Weights of a small transformer language model.
Size: 13 layers, width 256, 4 heads of 128 (1 for keys and values), vocabulary 4096, 13.4M parameters.
Architecture: rotary positions, no biases in attention or MLP, untied embeddings.
Each number is 128 + 24 x the weight over its row's rms, rounded and kept within 0 to 255. Layers, rows and columns count from 0. Numbers have three digits each. The size before them is the row's rms in percent of the matrix's.

# up: layer 7 MLP up, 704x256, rms 0.197, rows 477-483, columns 128-255
# down: layer 7 MLP down (transposed), 704x256, rms 0.187, rows 477-483, columns 128-255
# gate: layer 7 MLP gate, 704x256, rms 0.194, rows 478-484, columns 128-255
up477 110:129122157080101151142110144116142124151164139149155159113138123096101137108148168109101087158132113139162151118144170126168143148151129109093135168097153136092110140124109136154121097131096094091117155152125169135109094128172148128135131125113135124196121079146117149106124164119118152099105122138152120182132153142116109167116156145156173086145120094067122101116132153133148111131104
down477 103:125107114127142123137111149089157116145157125100118067073143168097147133128160126110105115131118157123160150165089102102114112110105131105101167099133138164130136090143136086155123121146137109120136130138129109107147134106139153124076125155085152131147154136128135093124157123136154133137150113101092133139107140103113137138124176106143106148104164108095129153125125137125145095120119
gate478 101:092134159133137141095144141134162138101153100122101132112140078139159115081101146143106111147116143125156059133133147154150142132111106113120126123124140109112126080158133164117120129119117150083131159145110091122112132135097133116174175127159123130104135145140142098118082140174147090110123168131121145102108159083114152130097139139134126154144159084146115160110138093039113113122142
up478 104:112144083137098104133117137137092160134148093105109117110089125095094107115098138128103146138121084110148169148135077134134135154165097160100074142089133103134115077131150158129101109136070122106155168132111086132104112119106137145176115137161127158135143183117075112152098133131157132139137118155138130114119102191121123117124111143128120139085120119133092116126129155144127117139131
down478 106:149135099122127110133165085085148154120137152148105106114126165110115130108119131105143117160120120145152156101111130121131109096123145158096104125125134094156111177133156137079116109148133128108176119172155132112132114123140099166129150145096106106141141096112116093145135121138146152139113113132140121134149152156121157160112139132139091114123146109134118177098087124137127163123130
gate479 098:113186144072146128156141156072113073121116143163135148156124109114141141134078123107143143161102163119144107102119144085125139161144129122064124151127137109145086120155153133128117144106124127067125151108109128140117098104166098105140147113124129113090084134130123111154124169110142113100119144087151127147099154099110120129135155116144164120120170130115145119149096159062106158147074
up479 098:108096114173124133119124076114142164123178131137111130152158131137113121109118105114118083150098154126122116088123092114168144134113114093152108166130140119152100150107132153128141131134099106149092158107137173118135125166106143105139112203074141119205129088128132162111155128174147124133077134151134135116154118133184130092088172137089120131141115147174128194156128093154138127081125
down479 096:119152137105141141135133166074138156117107145123153149098113168113158181123132052114146140156156133125114114155146101117167146134096110094112148148127148131120163121134144089169088164085165165130103099098107140156092119106157111174130128109171114114092115123148114117118096088163125184135154149112168126156177126121174111113102183121159115087122094136148120130088089118117107140138109
gate480 104:178126153080159084145160135167160143136114141158111151150124084138098114136117159145146130186165098068123113136109137114125148132131113121141168130135124127123165084090120143136109124153141120132108176122125143163083097114112163103091097116075164111133114163133119133163147114130099141157151129086120139123109119106127130130155155144137127099119182123110137102149147087159111142152178
up480 102:079123137144140125126146132130094143123133132102074152125121118132112127101134080141167124147143143111163144129095140157116159094136186124142126107123164125151141133091133175155157119171138145096125144078066170147138109114139123123119145157149168120156177100113132108131153124125119165113102119138135156145122104143165188142094086126133113121140127133080154118083148120114122127180145
down480 103:118123140169149129144129092094138148117184103116148125132111100141133117125132115146058115075154125097097151164118120154160152114156160148161127107167107158136115148145149110140190156152125138110137131149132121132156135125162096153133121153174109111087141069116148152100137113113160082092106153153125068150135109154102145149136108182141132135125120130144103096131163096173139148118132
gate481 104:150111097134133147102117152135140138114094097159113138120088134126129120136111131152106135152143102125147089154141132113128091142113128141108101122185124164137167115100121110143100125140179133164174129106158126128094081101143114106155124107129126109135122137134149114119086086119144158164131133112095145151121132125122101146130117140150143094114127119083100147143079115143139077119112
up481 105:140112125136090168133112112090127191126125122130110128163128117131146131139198125135101151135101152147128083102132092124158095136117130096133125149145150138123129180181137117121136125146112087123115086164128166100157092111140098113116146091084106097119106163153114122142101112108121141141090130144115127119143099147092122142144177108130121131081112165155147090170120115153093126121118
down481 107:122145125141151084172132142125115097145142141149111131098139119113116159092132106098166087126121123133143102108128102091155146054111156143099152139140101113106138122127166130130136154113108121158075132129083109176102128099123132168116139126124126153097127142117109087147096134101140156152125124168115161152133086122105094157114156147109159142147090127135126140164153102120142114143087
gate482 101:106151123132098127124176126124138097090093136128124161147126114138095125156097104126146162138123130122136108147136136117153098138159146111115136154106146093095103110101187095087119107117105118129134116144150112084121083131120084111175122110118107112108117151175132113123140120134116130173122111095135091150104119128124154074058146108110175118189123120142115167115144112089109128152137
up482 100:102134129070131179121146134155137133159132147121189145157139125120084149140091080127132139123162080114133146103117150140190145153141156129137129127115143096137137102122129107171159164131127152149162163115146114111118141127137133150139115126098077172126113079094131129129145109196162174162099096139158127115143103133100155091112152115124141152146162119144131125134145130072109165161149
down482 104:127187093127135113165177118163133115164170109135125067174121104109101129089136154177113114132146141122178113134144168117144166171118170091109145153136117119155125102117123113127130111104089103181119131083134119109119117131122114125180176166124121125130156102129153147124136136116155138129076118124171107118145140098153147125099105086150137172092139187198143157157140100122128160106149
gate483 100:127117137086122168093140145159127127109102131150140141098148178109082106082118135131121168150149179118108093106122136118065094131119110148106129116076140125123120098141077118121138124121142137161117120135103140153116103140136168161132126103147128137132173119153105142162095089140113165163087142192091159132204127171102097155099130114135128116135142129136156107117103129155096101144136
up483 095:132097101122144131117173130109143129087145143130149087114179152131135156124134128143164132111144129090150123136172170108157122122142170154141105158143123125120157148122105124116119118113161144108089134141156079125112116083139113122129172200142123134087127136170083113134165149142110107138102109110113137153120134141090153081164093136117149151111109138101136145152143135155133088158117
down483 100:139135106153151109087136092136122128096151152105131125124153133155126125137122169125106107143138095178146096146148141129106117160159163102132070142112145170154140139124126196108140107090088141130127097157137154074096105157140086147108165108113111101111132100123168139190154140171161152152120144143135153125084163105064107133153126097127131155099111147139095112169149108145107095119097
gate484 095:128109080196133121092096154119134114113134141103092092088135124138110094165152161157155162163124143147104157170146123106137167157157135110140153130107147134157136101147138135128163127177138179181111116143138156083118124161059136128080130137126154101153160132101121111156165162146100129161121119131108127126123139125168139091143135143126104189112163141155129128104147111137124148140133